Weights of a small transformer language model.
Architecture: RMSNorm before each block, rotary positions, biases, normalized queries and keys, local attention windows, gated attention, value embeddings, hashed n-gram embeddings, a smear gate, learned residual scales, LayerScale.
Training: 123M tokens, 8412 steps.
Each number is 500 + 40 x the weight over its row's rms, rounded and kept within 0 to 999. Layers, rows and columns count from 0. Numbers have three digits each. The size before them is the row's rms in percent of the matrix's.

# layer 4 attention query, 96x96, rms 0.114, rows 74-95, columns 0-95
086:553503533530548512403444496502451526542511499509510536598552535506555440498479468460452499556467497568520496481476544486564517528538556452444466489505485476496551492513460465394479484468546540495463477541429436456523469454488523436449524494429520522435522502522496505510529518468507551413
106:521505467388456590544457479469573459569499466601491536541510509436537532463455458444527552501505532487550457486481543425531534576534558497551539513451464561512514525539477518511501516508532476453507469480496483533490526490523522541502442558506523528490549468457498485550420537495447536510
093:510574493470461489492469464548525468545546439497531496469484514451567460451472438467583531490477508502510459518530571451472548565481516487519551544492545560521493505536499545543512527410487458424540522501554498537516584583547505550469443500496471544438505454447525491556450532533482526538
101:466594487498554451594463411542495434483463489485437441480533521505476482519503512539530502555431502517434512436442501527556540456585559498478495509470561467460389505495496461426459480518515525546519482560515517504512502508479531511534479520502518473511558535529470481454558467474508502560
127:435490413501592527437559438469460462483497476474495471467496499564459531535533479591494476518536464510472466466529481552492450514460475499423518514524524471530535432440473475518431449528453490527516520470501567517481559506506535525483479492458426568523484541493481515536424529559509465412
111:449478440453593520472509498531487479465509421483477428467466463526493525503499475551448511520458494496474468448483469537536495525529531492455562508523527501568563472507515450463511494513479587527514515493499464554425497522555464461478453450436538511521505507498494492492552394539453464363
099:597442484539428470452475535451551543477491499544538529532508474484507483528486547542458550485534559507486482491531461518488507531437457535567510503527474465518457548538567478527463452461542460565490508602452556499569483461494528491452550443469455453479468488501476396446493534511547525527
085:499537543454399404481483500580458512455481488438405509504457442480566539426528451494457546497531508471520532498488471496500555517540485505574555540550507600528432523530537513533468480505435510469551456458551512485455541498521429496520518485486475503527520515483509460456516472546450487519
108:415473502531588501469566454481475451555540534516531476471546538512502478539510520562530492537510480529467460519506472556471479512493527531381463558528480431522519412451493501537443445438559470559478496513508477531537540526528569520486419534467463543501493521518517528530472554567507501444
090:487436458495504455453524548518536484481471466501552465438498444505487478542471488582460506488516484488506465448476461537483462524428538600473527475574426476595492469491484467587498475499568490564517532583436534494540508536476532442491498470486415477513552496494511461507464547562546508505
096:543516520433388464463531514578435560433491482475487493502434582458498496480487523508451516518541520502495512498444487474488495491522440494560603530531518600496482522542457551509493489497438483449508519494537518514404499547491516441512516475536469492496520443439543445538476443501449460508
103:599506545439372449544454536536546550518503519488517493563488505472558463498435515484459535447501565403523560516491530482487519527492527527570463526461463530509440546545483512520581515496514518424485511516524466472513482450564466485499509543576512475462513473502513483490506512466512554569
104:611509456446498527527507515488505541529506527492509566588564528469550459491489495441552524395469547529519490521458527485564515493563541577523488513415463545524544473525561512554592552521519557464530511536505448511519503478493520470510463523420529506468487479549507484477560496498488553486
093:558467418549518593543540586433558483509478504522504537462503505496461558506538542479519441462542530554561519504515489518555491437535495552519489478443418476503443471514505513528579534539588432524460527500432519467504480441453471448513498474541443506501522482480501551459541505472540523494
097:496462531487422458464534542557477518436450449488453549515486522505498480474532488534465528461568477398508539472499440488540519501467449477564549483504448554513467525564507538489449501522456493475495523411522541523439489548574487445545589463453451506506499417476513459495455452515485481444
089:544548526510453460452497488586447558479495462430519574522457555479517488481484421426506499474520522473548494531470601462515525520489490508549517522594470606518542414523466588518521552477469501451513480495547528495513471518519520517479576465509429517459456500471518501525460505475485485514
097:533509526504469637528555569530489563507540459549531589524451460474531480493452521419481501537486552527582464563474517465525430477444468519494524489468428571465545490546548556513514526481495509466468531453484506404511464545519460442494521476506521517475461456481505511469540499472511489508
087:547517557500542456408444450561548570496574558490565452530476459467566467524473446449475542478453497500522504534480550491461514610485544487469436487488472521512565569524523481508508510469494523486530521541527470470512496498517550479423466453521498457469469471514458524550439518541455559553
106:449557523421530499502442362525533465535527502564502436476448457460504480495492450447527507530458491486455453512481562485439495571533548440479513475489550488546504518494541512504510520433433529443511480505496456518492546537507533565491435528535520489498513466430504501557445499540433458554
088:457491483449524496494446455493539421548498513561508456489469419512503562415562499526492568502448482463473503535532523487469544592521503436480434465525482472512475579528541442508494476497511500462536505424475493490493543475551478549519472478478537477526605512469503477470485421532400518505
093:555472477546517531494466517411508493527446589464586542547559542514456468510490507474480506486484481519527473475405477487551514467499486531483470511508442447522575552465537476531520492565564507523544487482437485525516453483478493481474465463495467503469473527544415556485486533560617569468
127:435467565574560553509495514466456497514537553483520487496563442499442498503509517510482515508410502531490566548516484495460477528519476448462412484521515479457501537436535444494409454503464346526513441495505505550510524494461450494509493494550524464530461512504506541444557460464475497475
# layer 4 attention key, 96x96, rms 0.102, rows 74-95, columns 0-95
101:561410502452448556576541491480482475490535458458510569486464512535578486538485457458510541553535522456494501466459566476566527492537536478543548498463483577512502498616492532486490469562525501492517465552464481501455435463495493571565451460423569498499489460471535475536502499477490487498
111:460555516555590469450493415421512483547462496512460508507563476448504484529489480576528529545481496525510433436446491517494460538441484520458500468510553521483456493493525489551421429431548492536566517599496511497537494444542493499463471491491497414451440517487502485467547499516538492546
136:497575478542518508539453487473584462568452432510481540583592534434534455469442489496613542508513500498572485470450545494583552531459534501492502524494538534472497577511468512515492515464545485509512502543513501499582530464524511520448516527476489431423515447532529473520516503467525495479
104:482468505519567447547560509605492521388579525450498463428479486498474459537504478533433479466508503479490492518529463526479486448508497508452538409511490453584452498489522456479526524506481473503449548466479473408471467496427532498510522519463508558565490572468478546456526465490445506484
108:483466498495560443429487501446460543456522572501537506450437494509592543498445585432429463418506414510476457534458509511455488462529488477446464482452452484529512488493516473572565495484472459494554519475514456549487539516468452460527564495489537534522517563512484528532499505512492508412
092:436484513485511610459531495451465488483520512471551623469468524547536452533467521521432470513459456517495451479471505575520412448462500450461452504514447486504520501542570488549434481513455540443506523456504455522444544511516485490523440522450556553557536510510461497527459453529488522471
108:545480582514525441507547529485452521529471564520490462519521418528431556455525519546541475509519513433449561575456490532408485544511539492551573492520502517445517521569518477533452518553478491587530475523535517495493518551493465563521444424500457542513427471493463524557487476482488512517
088:513488518540464446540521474495466471513479480542424500512589426550507506433506526495505473515540524523573500493446444515513457474463563490531551513480531513512451514471516459429491571472566455533433480579523529459536542497508463571509500416413524512461559558408479475508475507500491546502
089:494441536526573537421480461469489582538553583494547525450468435477543492508533586446487482466460451469440526495547530483476543440600476446453430494472504462488576528547488496530491469480453501469502542434460520504495447493474476475485551495548499479481481514547491524460498500482469509418
084:551426560577577472500507550492482484514536529508469476475530437553416534476463630531509484505497499454433517565519507522432452494482513475482479500458465467440541471481501476591453493492465590497555457454553476524419506527488452496497463482503551511500511476480471547532522504509513524455
087:416520450462466521522531492453428422478448493549468461480533441503474525504524477511568462513534525452493473505467518522513506480442515596518543533491530455527439446443501508548590533492535458554486528588436565506477487503459448481533478483446491515434577493502426479479538554474509509495
089:567498465620466536536565496531443424539479473534422452507536428532409538459506513501507543519501528535519531496542466505472496561488511498571530517507571520423454497510489478527439457537536526544493442509489510441424449464492480545550475500463479452456499516474512501485455463469535464541
090:533518484466466542529550444512522454516508460482458393512497443490504549531478448555523513511459493547491528417549504481470540530524486476514565441551507539430533544542470538463435503526509487493559560488485470488444472488510582519551444514532496466523498453517540528559461496480395401504
107:536534436420467519544480439549553455494497516479477522494474494495374500550459546519498499592459497475501472557498521497489485504513594530491495473430503478556526433495463511585502456502509569544583481461549466523531450482542499487492449509565474515523473535480495493565503543548523518568
098:532451507520492512534612539416468479449440504525479503444548444507488498492522544556473479557576578519490495497494476483477484459396501491560555514482490497507508491467500520509467519495494472534538536481526543557464550483547446525501437454434526507432540479464475431572404509485530493542
088:463486478550458527499494555546504476498456525480486487500572526518508497531552457457519526547539501520546446435495513502536555484463494547455548546473448508569462438465462491484578474511585483509506461543416536428527520460510505497474483473491447473446566553525533472579523590488580439525
100:503510484432468549503539491501512460516433517558531542502520393470460505488508470473545475511454522558485487424407496490432561509510535500536517557533556506490501460558491538499536541506515499512500504522431513501564504514532489523417489529596437451496570472456583452556556494554514535504
110:524466504543535509461492546530490488573502487539454551541532552515536514454445485497535551515519428476504561504574499502441495528509486472523458532532444514413480482509521450507445428543514519431471489433524543491480527474514552538481528516498474428490480502507506606597534503478448393457
107:484513539584534516519472524497534438574478452588474536544506568491527460476493441533551551451482441469487492507507463514520568482511470478449504479512441473449459494506524490462514580483619499471451511534461520506489542520554512515473522580499484418440575454522517558512540447498521491468
103:486500558573551466478436506458502517547518466578428550541511494527563469433416493511525477524515522545464547533508456464543468508511482527460492468454569540506491544511535508429442481483492530494452476494525590525475514548598447540539478524460531481521436462465472464493404455511473520500
098:546484456537513460419418511563479601507541483493477528463456515468505507526525498457480510463504533595564507532507532516499475532494510499505507466439476578542488434551555447547506459464479483506501523477491464523531572447515473483524483454467555493433441498548519492495506599459403466533
087:514481562471526464417546518487571585543505492517556559564477485524525506486508492518482498539510495533483473575519540528511407515639457508529501482599472517550474545537506484445514463432477497414462477482481476484486549481502449542463553523468475540537461540550501499537493502536523487536
# layer 4 attention value, 96x96, rms 0.109, rows 64-95, columns 0-95
085:628521470501530437546456535584536504482528503558518514529505496486477484540523516562494479522529416452513499499477544512492502507605501522459518517469562497495403577483543490538523490464496478503535567523510490402515565473486559538478529489486453505526491494501545509595502541459520471557
079:430458517494464464558479457539482438473550534484433474482480512543444538512523445532524459444490514511496548503455420481565545497524530520449487490497443549571477458523515496520435446483535535461483486498523524472525506548592488504433499489397442444485578454499534502487511502589553498462
087:544567520499493394507523444539565485517535503509509475479499495491418504508454457567502441490486516543506439464465485486491490540523478505536532505556546487542443438463436524576512483522489482438521517482458460488486554585496498535423501470465461525489468501473551395527512509538480391545
097:579558472488519415488485336503553509512533521513543435456466477478457520533475534525468508492458532561451421483474544498489481588515499507540490462498555464539518510496476536500534481472491513476524502519535473543519487507503546512469484525544463483537435500482553418495453557584493462551
085:441416450485436584513427597494451457488518524513458595540511542542545474538516476503512519495495415455469589518453491505499471456530515503431549522461489519502458545453485507416481548469526508523462516515503497471520495519532495478499494528489504518481568497479500580594461476489506556455
100:469477510549470583455594552420407510517496512460483571484526536530487503538481502404521516519477515478508586518490485491470473500452517486484461492417453495430535442521513450440479542508522537557423433493485486533512461547502485476557459482504599483471534468551514537515509471526510527486
076:500547489548454438474443590476486405485451497509400488479519494540507531483500506581493456470447503580467554535489446528549503513526531438434486499565482468531473414437448482433494534452514494521527462474520506544484508580534484514421449486467480514499539461468542470489511497545502513477
097:522481563510544455518520478482488465481490500449501470497503528526518511541539489612460488544374448446458521463506544495535555507506537440462517477538561516496408564525522464542472418478507518485513511524498482559493458465494467492508429468534522487508480443534442489470564411504481439570
093:490464429435477599511459459544499481521514525541478561537484467542488472542492475447545485526557490514537488527502534548483461495613529521449494533498481515473584486519490495440573552477459519460491480444499500480488481509548499518499548531508556532503481540465589598590472555508490493432
104:458558481588513529487527499501475505513452428471493537462510474469508538459504593520502477488539504500544465543544473492479502496464385519534503542453512478485435514491539478592455440483517451553512528480501581444497590465485517500549518502511436417472480483505501445469556490526537557577
090:471491460506466578493561427471483563533510498503465511450500511506541478447513505521537529424443537533544483452557455447495545485386456491450419478459445502519569488535498524521512481502462514523511539456523475504485477475578489494472473483458539435468529488503535528553489407545507549406
072:468602481529537416469509485542473499487453493520455511499524495417509503507518507531510481539513472562497431420471521501476513545539474531423457523562531437505429511458548439501430521439506496502551552450512510463460556465556536452490508532510507473480433564503516464477529489522526454607
075:619481586494543435494538442521495564477542495483528415493478506459444487487491527503500560491445496473494451442487528475492492546453477494564470441443496518471512568512504485525489451512528559489500486494527408584463486510504494488478492490475549476520427453522520420470529492481431451579
089:515554566518487493521578522480495536505498465471603488517473394459490449482492518446471513492483540450520430526522490510477449496434466529581511518504484553471541435500507543567521506564483473484483478482446529516505520549435489493545521497478507546492398559498504475422511488407471509569
084:513485513515532593526441601512460524500514450491520505562491468520552439511475519448501483539576472441482562564531515456485510421498482539510542502451487518418516580504510499476520530505463417526497494482447546433484559436444524538546493484539476516510480499485488568507495505435423556476
096:573547551451521375465547411523531503488508488511516469485504551449413534516503450535467496481405579527500448402427492450467488503460497480505472498538524460551476464505503522468456476491531560484520486528511458526504468476518519478444465513480467458498489468457480495477562456520533411506
094:510541506509524448549435558591491467462416473494508467503527477492523498467574505555494469527510459551466509515511487515507555468549477513510550544527529480544425565478516549573534469490477482481600617536517573477487607538486523497491523511500419467534524501472489486513487497471527511557
095:447455448501464579513538640465435498507468490497508547526529505527548516454497496427504507485555499473511569494539492479516506439478484499489501545485411533453505520506489478494485512568479467491458479440479519466451505523499427518551543521446535523475555532521473567530499426389481506441
067:429533505529508466442519609539443504536405474500450543455530474493548501472524494496499505493517496581521504507557453458542477464493509469511483491503433498609489395484479546523483539417504441527490460450516554550493534518442522504493526581511462450470551479477456519451483475501526526519
085:561506536458541376487535361564536486487506516511502456462464517475471533535505529515496510505374513500484471456422534478517547503521508495472448474508519503532494508536525489471498420494582550470502515540505500513515447531580482480511457481493544439530448470495517484486497449557501426494
081:481436529487448592498514509434460498509523515495544494500512496543587478468497460516473598493513499441496485542603461510443498530479473468508449468463450614497533566530511520586536491519459505504484485461503537582485514544501497507562456474490484486510404492555444521544496496438493519481
080:448542508547503514505423608536467456482422497483411521481519499498562492468540538565494492516520443514477460521500452519511512460499486486463553527566495450497466522518476547507442514434484457510530599512507549505462538421481530526511467473558479454492573501468408497503465454529577530506
109:465436477485551459492446543499484518490509568524506473543499559578547464517462448472488526492531525413429560531492481515529554493538531459449495476559424520499519558516478536433423495501535551486490435536543489576481421502460468496514478482458504532509562479494446547526485517475507459396
089:547504426471531434496440396531583462472563525546426491479490506498484525519505493542515459543496466512492442479481465523469512526593521526434477477501537504512408562504508465452514468447533528448541509513566492477511502479564520519457474525490491442498421494460523528542531564579493446526
084:507505465569545472523486485537490499529458504472474567525519520540453533498468566465480484556577444476475523530521550529504466462547544417515562507539512486477487571521485499517472578474500441545470540538460530429520525473455500546564524469641484557518544493508503468512437493559562526513
090:464471487482540552501483557495462485499516496496480518506530509536551486419507519455497531464509466550519514520594496460482553452499467470439479505499457579481462488521538436519486424521515550472536496467548569508477501538536506454576553532455468408475453521530416561497619521460463525456
083:656415463437481479458500437458471499468527539538504483491462529530493470507501510517500581475476509486517523517476535518478499542480471437502506457421505509504502564529476503517536452509500567490447515521546427539526410554496488512432466463461471490522526442558582443539491511551515495482
079:547462526493493521512503509400532512503586501465584460540497456520496471492478526467428527451540518508522485491562480490488490518478472552576496463462467526511544549533489529534568527555465470508533468467487533541537543536430495541576469480486499545467431429488472482429456591432431527521
074:539529489489474465472478472517525495531462537498568437499475520478508505576509459491439512483410518486444449447519517485510518602536510511526477421457554451567555509453502535452512522533488608488519527496544507531445449510486507451479452511421421410493521517543522521484475503461536484573
086:513471489595476520471528580480431539501526503448492532501487581547469479555461515476489521490490476395487582560497546509474462507495518442531547483399507440464532512520479464455509562505512549534455485570524443482513499520489509462503450436528509492511575432529529497533508535521526584537
083:394480531517525556558469606517510470494524497506474514546506464570495473483478531538490464498568479489507615535529462495521537402518551497470531541594459537491485471466474521471519532477549416540497463485491534496500538510506493540518478512500485562495504480440422502482441464506471506405
083:501487489521512511515502615508424475463492448499469562532529494514525474481521482511504477547540501471549542540482469486477493382461476472480553516540443500431459528513514481455410498440535455574427490560441487429519520526453491494509494480511505572503528468502455458442540427493472544431
# layer 4 attention output (transposed), 96x96, rms 0.267, rows 64-95, columns 0-95
080:469358489453478437491563526482504441481549563457526543475585555465436479462514529502519378475510537466493467489511470516542486553468551464500455437488508465552481517476473451505530514545533534536529484517483468462468469495472502534503470502566498568525502422497499423471472490522470515528
085:506627476491559475507543472534448410499484477567468493437517561482527443434480495541559491561444491532518448452485541464466486519500560518566478566483568439481595471506474516435506480461491523485479470529510509531468471505459508471483498512515542493478478567506509570495575522547523468479
088:511435471565486397406516550578427570475519534527487489479532515506507505475600433521558501484476526524521487499556496451493481489514519549518526502497579456539465536456541420515488501447545501506485555513543507510534553434470510537457471576477526484545535511463514513549470508488442530549
100:446496576497560310385473550596446590478522442477487465519468492494494493520538483506506488476510539447504541542480499506526486495534498477462513527506502528531448505513567541569488508537477502491527510486532484498499579518520521510498468510474489503510539455451541491514503503506442511559
084:539582453482422589602535463486493398461514539489457543420491545496508433495467578500507460548517497519463462484494478514507525502480565479549517495452533487469537455488395537452581509506475526533525488465514471486434459508516473522562528452512503546498484513529512524519501482550491437486
096:507594483582520645513447414512488497470506485440519497446412496506574496513487479520415573497517471492510554473463475474569513473500480465471535523512527551453519492464493557450479529445432479455515549501513549489482480509531523436531575495469519482498496504540541541491503455495512478480
079:553552464549472465524477473541452481492456457481474473456483522514521468554479448457530484536446523546520440455481569434472471443485575611560472526484584452468471505522495466447506513471555508511417454532501458532477462502415516512538501468437561480504484554511519536455568491508526504532
096:468450510553640454507544433497463476547536540475530532515485532475404513571463543521537529496499506534586490503487458488512463533482525451461525514444430500467464500507474483480408576496502523552466514517434447508519412498496501460424543449504510509499447457506509465496500530506523540520
094:542565465467430532529511518517511449426487485532507495395491482443547461470508564489472476498554537469443498484485432518553523531509488516564508494480556450495481451486468537484599530471459528485528497471555553456431554555554486516614479491513420466507483530452525496480477509528480447503
096:487426540553524480485462518434546573523498573508536478552553493516462524492544415495464459482463506505483532484509525487503493455476526477458438447584468510472528583501556408473473481560581496502465472548473488465512427437417507455451498544486517492497541476547494487449541491452525547474
088:481570518495568537456482532520490545457446523502452507490505486516528547483498472475527527581518501473503533494506485496437515496510502500499586572528518569480606518452507553489551557492461551459506426518453540460529503425542412432458561477513446470519480583518526536553515541474535495449
078:487418474589517402447507559460490509463446516445510524466546535504486520516507399488473440509512578497503496507517458479516464498442480515467431419523467497515457518493501415492498537535569566531457490557434515493497434474427468482479472504477513474469512477518505446438529482454560517519
076:412431547540596460399512454540494574527505477451531522523463488489498564487514462480522519450520509463573548515488500484515473536522450422437517515494471564524477511467526536528457514499441446465530566488464486455551534496545488497450530520533485539507540438505552476591435497511477517519
087:549399514492464529459482526474561606555530499531532466582491470542508578468543468493485539442535450473503490531551503455472527503498421513517478466540488522513515559511539464536452475517528416445564566473517496508546535485523499520452495580505532497537555485458478504521431522443458528456
089:547432505409431577622503495405598460520537575480564542547547492469450508500499604501469475441517474438461496508485475571517532485492510482503474493491461481496482508525496487538544497507528454483542534491478473455494504486536543533558487539560460529542476485517490466479495525485522481453
093:405482469592555388417551516557356505535451457482440518496497519555519512530502422536524531527459511533521532513520503501456488507514496563502516534492469509541529492517536504518451517456510516529503541550460533548583470505519464471441479528433523467504479532521471499518470506492536512537
094:524422489478457410509536541443508460529538567560494552546576540519436460499473518459506419515449546503473424498523529483506491503483566506521415437483507462464506536538475428453515479542580535552479424506458429520515457458451527534474447491508540511502479506461475481459533528480487516484
083:549495481488459710580491470441588491486478555572538547506492491500555520473449561465476499485532462524469432485514504509495535487477442533513501502504502505413544483500458509464540459469494488463507489470494532509517521492503432516515517515533520471522477553523465553513477474529491504430
071:483531457566442472506458540466511502497454436501450454558516487549452515569496356507494498576466487540505462502520540478449464466472485583520463499557542483423512495535496476487438455557567527549490451532480494539534501452431527501518475478456548493471506571506494511467555491446536502512
080:410510539527647403412523502536405460535470463457467530452487557487517511501434504490515530487506569521544514494466482489548463571530523515484475540472483510514527481521536556464461586469471553484530494517489530519506488517530476466425470488483440485514454481508519498481495575488532504540
089:523551565456513550498493445500620540509535523531498504514442454496462525463488550465486525513517470481490468522482519497440482558459468455471589501468453523442544489491469533500509485510396439432510502400466494480506509489578443455500569484563499551492537469454540571502465499512455498475
083:531486470502447453553453542418518480502459540464480512543557529524448470574473502475492494565459488553484483540526531491479505441496559519473459436503482495466485516524473436481485494546564559576454415545462455486517414473424506472485506432488535501479492509512460463458596506466576527479
107:455581479448520539578504419536472406487475433492492486507441490527476455509412560504514578473498460539508456531449532549465475519519473517517528505423456460518484432502429599562513481486398462532527472513513510543522528552520498515500525466507516547481489534509486543493537499546525472501
078:470523510507526355493578516523460465464460519476490478385534517453470486465510524485508447503487587521506499463495486538572447559502549510528473498479501450553458428510479489453580561491510557522497494506519514477425468537470503480556494505511449503449502485493540435467529512530559479571
088:488446495479444526537427541469505489465564538447537505573508545478518434567518516590483483473466442516496555529469484476597539425496508475443471448498484466522451534518527448507487480539548557561466507492548466522473532495440562505500486461486486565517500459542460424452558512479451527547
089:473484552503568566522524445422564513518428529530525503501493448475441538438424529496475504511483562505491467492453526529502445591491433502545490483488403451465578471517501487417519494556460522483458436506406512486504439532489463508492463514536517495448505521489499488458496474510572496450
085:411545563491561522441484434564508500488548469489498518466432502499496480452501514458542515506506519448533521479501518491519489548525544429484556560436501530520523481452503615496505521478400466474516472435488503477477533518575477466493531453523489564512506464486554545566460511573417509534
085:533494552426490526488515468512586583549559498530529480567490472508453542457544536488535525472528449440516499513459545516482476519469486454523541554512479528485469485507517557543507445515460413431519560436543464530535560493534547519520554561597527528526546462466520521552453490491431487534
081:481538537481518413438547439603470476479518454500440528505444464540476485525458503493449540485578532458489442518454469552478502546493509463484523538496500545434523482491456551535475460584459483484534467488453454557553474551513458483482527489500605490547450526450522561486480452490450470477
085:472519487516528577487476386535473451497557479425509532490456544488510451510515469514472554473505458454495544493435502483553518468515574403440543553478526555503506514433503543516465486518405444523515508485529461473495481500502571478537550501487547580520512428537540522506476451527432465508
085:594532443406446559619487500444518437505483534528505484533538538473492478530447576516574493517469458559518440485477552493464512476487516584568507512466499425521466497538496467472552487458564485506482522523519458521495475471448568563514484519523492500503472535518464527479546545487562485500
089:496445452520463610583469506396507460584487516469503500531524540522515478512505500526550540491443449538528506490557538474503513456464540541501482438449455469575524516528507461500503537448573461546492527533454488485482417479471517510458534512470505543476477519593459477500546546478575531465
# layer 4 MLP up, 384x96, rms 0.279, rows 0-18, columns 0-95
099:525522517398494477475533474482516503507529499530507486483468509471502508466433534562545490487556528521554467529557487451508488524519524526538582541538531561590479452485535574542529582510572536513453438478523461578534432543535478533474514569454510463473483490508560561555495523581504525513
100:493473451473506445538555564526556468510495464459482507505495587474506451475500491548587526571484520528525391466579515539518509489531539508480585463479499491595449483470502488497509535437471533497450488492481434523519544505438516528426456518473537551477525478534438520554562522487480559533
101:497521496512492499511492535546532507517530538461420484539591528512578502504534471505511494501530500504458491517438475557560532538518586437494443530548538524466459560587603514524476432537475514446554521524584550484570517495510500506531483524477557566468482430549488532538505508553506507451
099:480459501465500481483477462536526455511479530522449505465507529447485527485473438478443518447552499498544439427487491437498511496597489504563536463542537486485478424553460540469471524485550458526543442607487551494501512440497550552442459570504437495460460474510556390513494514521478522472
094:523576467481509501505489521504507458531475490493428471558511523494536507498532472461476463431421470548558430390419481460552500531549542471516485496501523515481501571500472508465510544472538458434484482535499485467523578472502552497459408473542531508541508511517457468524430483606433504527
105:531514550537446553520483479479511458514459551535543549447549532503449442436457523475508453522460537468476544508498542455476501493508520608513486540441486512446583479486534512502543449563554482408517450481548468572485540501564511463567466504477520545526478448486499445484464553573484539480
093:533471556518472498495460447532453535495475441528560504535498581464523533528462525476573497459471498483538513483412507540518501505466456523524481503379480573517457530567505494455551529508545433488508507418533430483497547523476480480541406560508550433490537494557460465460503507504442514489
098:582463493508517470455481571507573549522529509560474448536512540454466429524341451530519530575534505479581530505434508521509522472507481492489517519485524520463534475462492522398486465460514485484493487489538461491509549496468498560445484463560504479490468522486472469557500584516544526506
098:558491517513494498506510441479485508535571528559494466503477533499482540502451440371547482511483558576450537500521565425525486563479507571500513512579482533449481508522456534533486454517491540427455438471465511488503432494445538530516507507510444497515500479485421531522517574465514588490
103:503540512518503534504454492499456533521466533553555508510512509478458501497487414486485444508439508457571556461435536491494497527491498502529533535408547473466529526466500610524555536435503456450436477551472524495565531459546549464559371495534464552463492508466515470526493476523444493458
098:527435495545495500453561466442574474497520538504510491503536488516517485499508453510528497551532469549478541403430522493582508549501496478480475554557570536490480488527438493573491563524395443470438450466494416539510540479526475551492514488453479543457479507524466483442457517458525468569
038:521499495514451478514472510468527498577515490501491545562558503462554469466415462431562569521464539544555474454464564397535490539514533475597531550519508549483603489554474531468493536441524494490510434515520483518510547476499518578468482548466529506439479432472507492541477513499491509477
100:467501574515525521522415504402502479517527528468492503458468558500533470478472472499510496527491484448493478524442530504563510477524471476451473616473477488474565522519416540446484500483515448505520496509561548533484488469486512426476414549475505558493417413481522394479495543534517492474
106:500567540468369498516487499466518476512492398505474530522471527520505497517512457494503560571473521488509553489447520514522542611538514529532537589523532506522463540536469480405502484498545492507469499541547544458574475521523564525543548449565559483487555543457495501530506473459466491475
101:564509460427512469527485483457518422504518477551456472509518484461566506579489501478484570526448544501496465489437524523520464540524524526560467501540546533483440524584522465393478512476513534496490395475475490488531540413445480496525429502416505447467438514455519501460486503484499508544
089:521488433481521581464549526423505490518472481558517552508460501491468459504512470506500492435497540521531494500423496510478553509446549479557578485465541511458436521497560480481407544479507515426535420459566429506515505542469479525467429485490526503454573434459562493486441510452517487533
117:460571448483483512468416532501504471502570550436520523491565520453476530407467512519556556533472572531474439439457470414562470536496548477520507539493459516534499512549426486463491435456514461521439389504507541528497567498517480506499510575496473517498500502527530533499498507515559487531
087:507485529498500508469522576451489525469507455482503511516428487464551498440461442453595498490482542575498526582494516361482508538474541510536620483453512523503509492534431461467493431509480455467480451570503512492458568457462527526427512486480502467487537496475518498495485475489536560504
097:484576490545521555485481418537555503556486502487508524588599496487450463467475476504549514546496551512497556584502544549544496536501560515444494550452468536485515562563504513510433477496521557481569475476556501447451534438505457527484455469490466571482437528512485552497536546505465471493
# layer 4 MLP down (transposed), 384x96, rms 0.265, rows 0-17, columns 0-95
095:416600488547508550449532474519533516503564525538577530556445447482448474536464455509442411428534519515509478479512522451520462507499551499534471492439534513525465488541488526544532476473544493517464506448448453573433528567499424500509523505496497465478506493566531478463513505506418437510
096:488401462481453518481430465499486512479546509518431411530521491520525496551485391497494460527429506465502485465519524457422471508632515507487492526468477513497524478473514490586514497443456451519475496526530512468520449483542490513442463461571428530471511450457451459442484538501526483527
101:446504459499491528494431535441485497530544539470488477491436485580490434565470526488542541497443483470482533508520481557439510576421504487476388489487546464442487441563479432553459517541502535532482554475556577440530472500497493469475550504505531561455520471531502527475513505498499425539
102:523527499514574524503524489488467461514434537521496444471485475497441518530438552500405435551539520475487499463477465508489456510549586562552451421501445464499437537548538530480523562523468549482585476477417500456504489474474603474524515523530499469573491459546483480517496482509444477472
100:490456502533611453486488508533491560482438466479520517532528530423551513574614546504461362484488526485494494486464489520476444469491482511476525560460542509471582421493497508476528532454476461485487506495488496498483556461519518450477527422551468492483502513532510530542588465509508489465
098:480570499578512498458570558489490612488503489542541533463504472481497473481495450480512413615463517489504473443452515475478418426480494472501510558473553483462542462445444487526534509440486471440445498541498453491533545504501496475490475409489479500513529559511553490519539481466483533558
092:497517450489500388550544495491479498495508504585424558494500498547520428469491576516523490538526499515504453570552535505460503419495450585513536497490544490491551462511419512525481510458527466501458525575520535485414467480450522537435529515507441555484438496480453572512510527468545509510
094:489507491460523557510480475455417441529565428500411507454555527457543503543532505497437537502545472561505485458492449451498490578480535470507450490518458531556577477528511488495572475488394554528454482475481447446493487464548524536490454498471480469568476501460494449447474479553530527545
101:477466526509548555590523490466455555463504473454446510460405518468619512482563455508519418462456464535573525483467465506519570458523483548477520462473468510478432494439518520481489532511481487483499487551451556525545407467473470477543527511471516459532477492505463514544470571542471495469
105:470472505518599462437506502514453688468472546487487457494515458464507512523483518482440376502513483475497485526463572469440530488549456550490508540487446485441537515513506507507475515506440474480482501485537513543559468456456542506456484491568482487468499494509498547478533501553517519462
100:532512479515455529420532469456498418518503453452539429485478534445579448490518559502509501509487549563483526480484583545543549537416502498433487506518509487477506538514448472508462533466458456485450480510539510501583520512514544501495449459391532461550569508499478447489449532503501443561
030:480529509459491514579546487478524575478423455503521503512506538569440525534578535556507520529592506508458529525542461503510470512496486543501475588534450498477463522488474536489500517544510485581552562507463620439484463496510485497566470491513441451504445535525441567482521519480502442462
100:487439518567537495441464505517518603419585516536512515466476508450490486489482571484541500497504551509371531463502519528513485348515476536505526562451515469484530473544467499477536499480502455485499470541490503540494543518499468455457496512475498517430476476480428432503543538494482505465
107:572454570476482459462488593491510588497495518470444483478458498505482499537575578488575502525541498458481484534505488478496521509451511489442512560492462501488541525532503513510450490531529430531459508496478524533463486490457489553522518443464530491494492638524438489527481470474499511363
101:434498489493486508535474489465567522532524518528517559502504519502528513489523540473483528480412461528447463474525526431440499496526471489541530494496500488478578487420512340486493465521448496462481536526460535470526448517541400483573479562433444458532505510517477550530553455521471531533
095:490525490522661504529430517522493520455531481510495506473571464439507494431500512495472438573481530481534485486576539447522454539557451461529502535527505508468461491570477440615519504541468473532495560533480531465520485489505418522522545493491530491485467508519458516539538558553474497475
109:468467453571486512457514551505480442435476563488446546481507530423501558393539576483513583532479527573523449485481458451559483468537541464498513558480502508477509475445442483496532523576513448485547497522448429456526515503502495510484492491490472492542498578461427473497495516464576496498
088:523508520548477562523496446551483519579465506496530413494563503589542479446468417472428433458428512465491514453506517515503466505497436459518502541559500497486447548556546445575436476478477513527513540493460493547535427535529483506588450503510494497455474513458451497498554535524490462487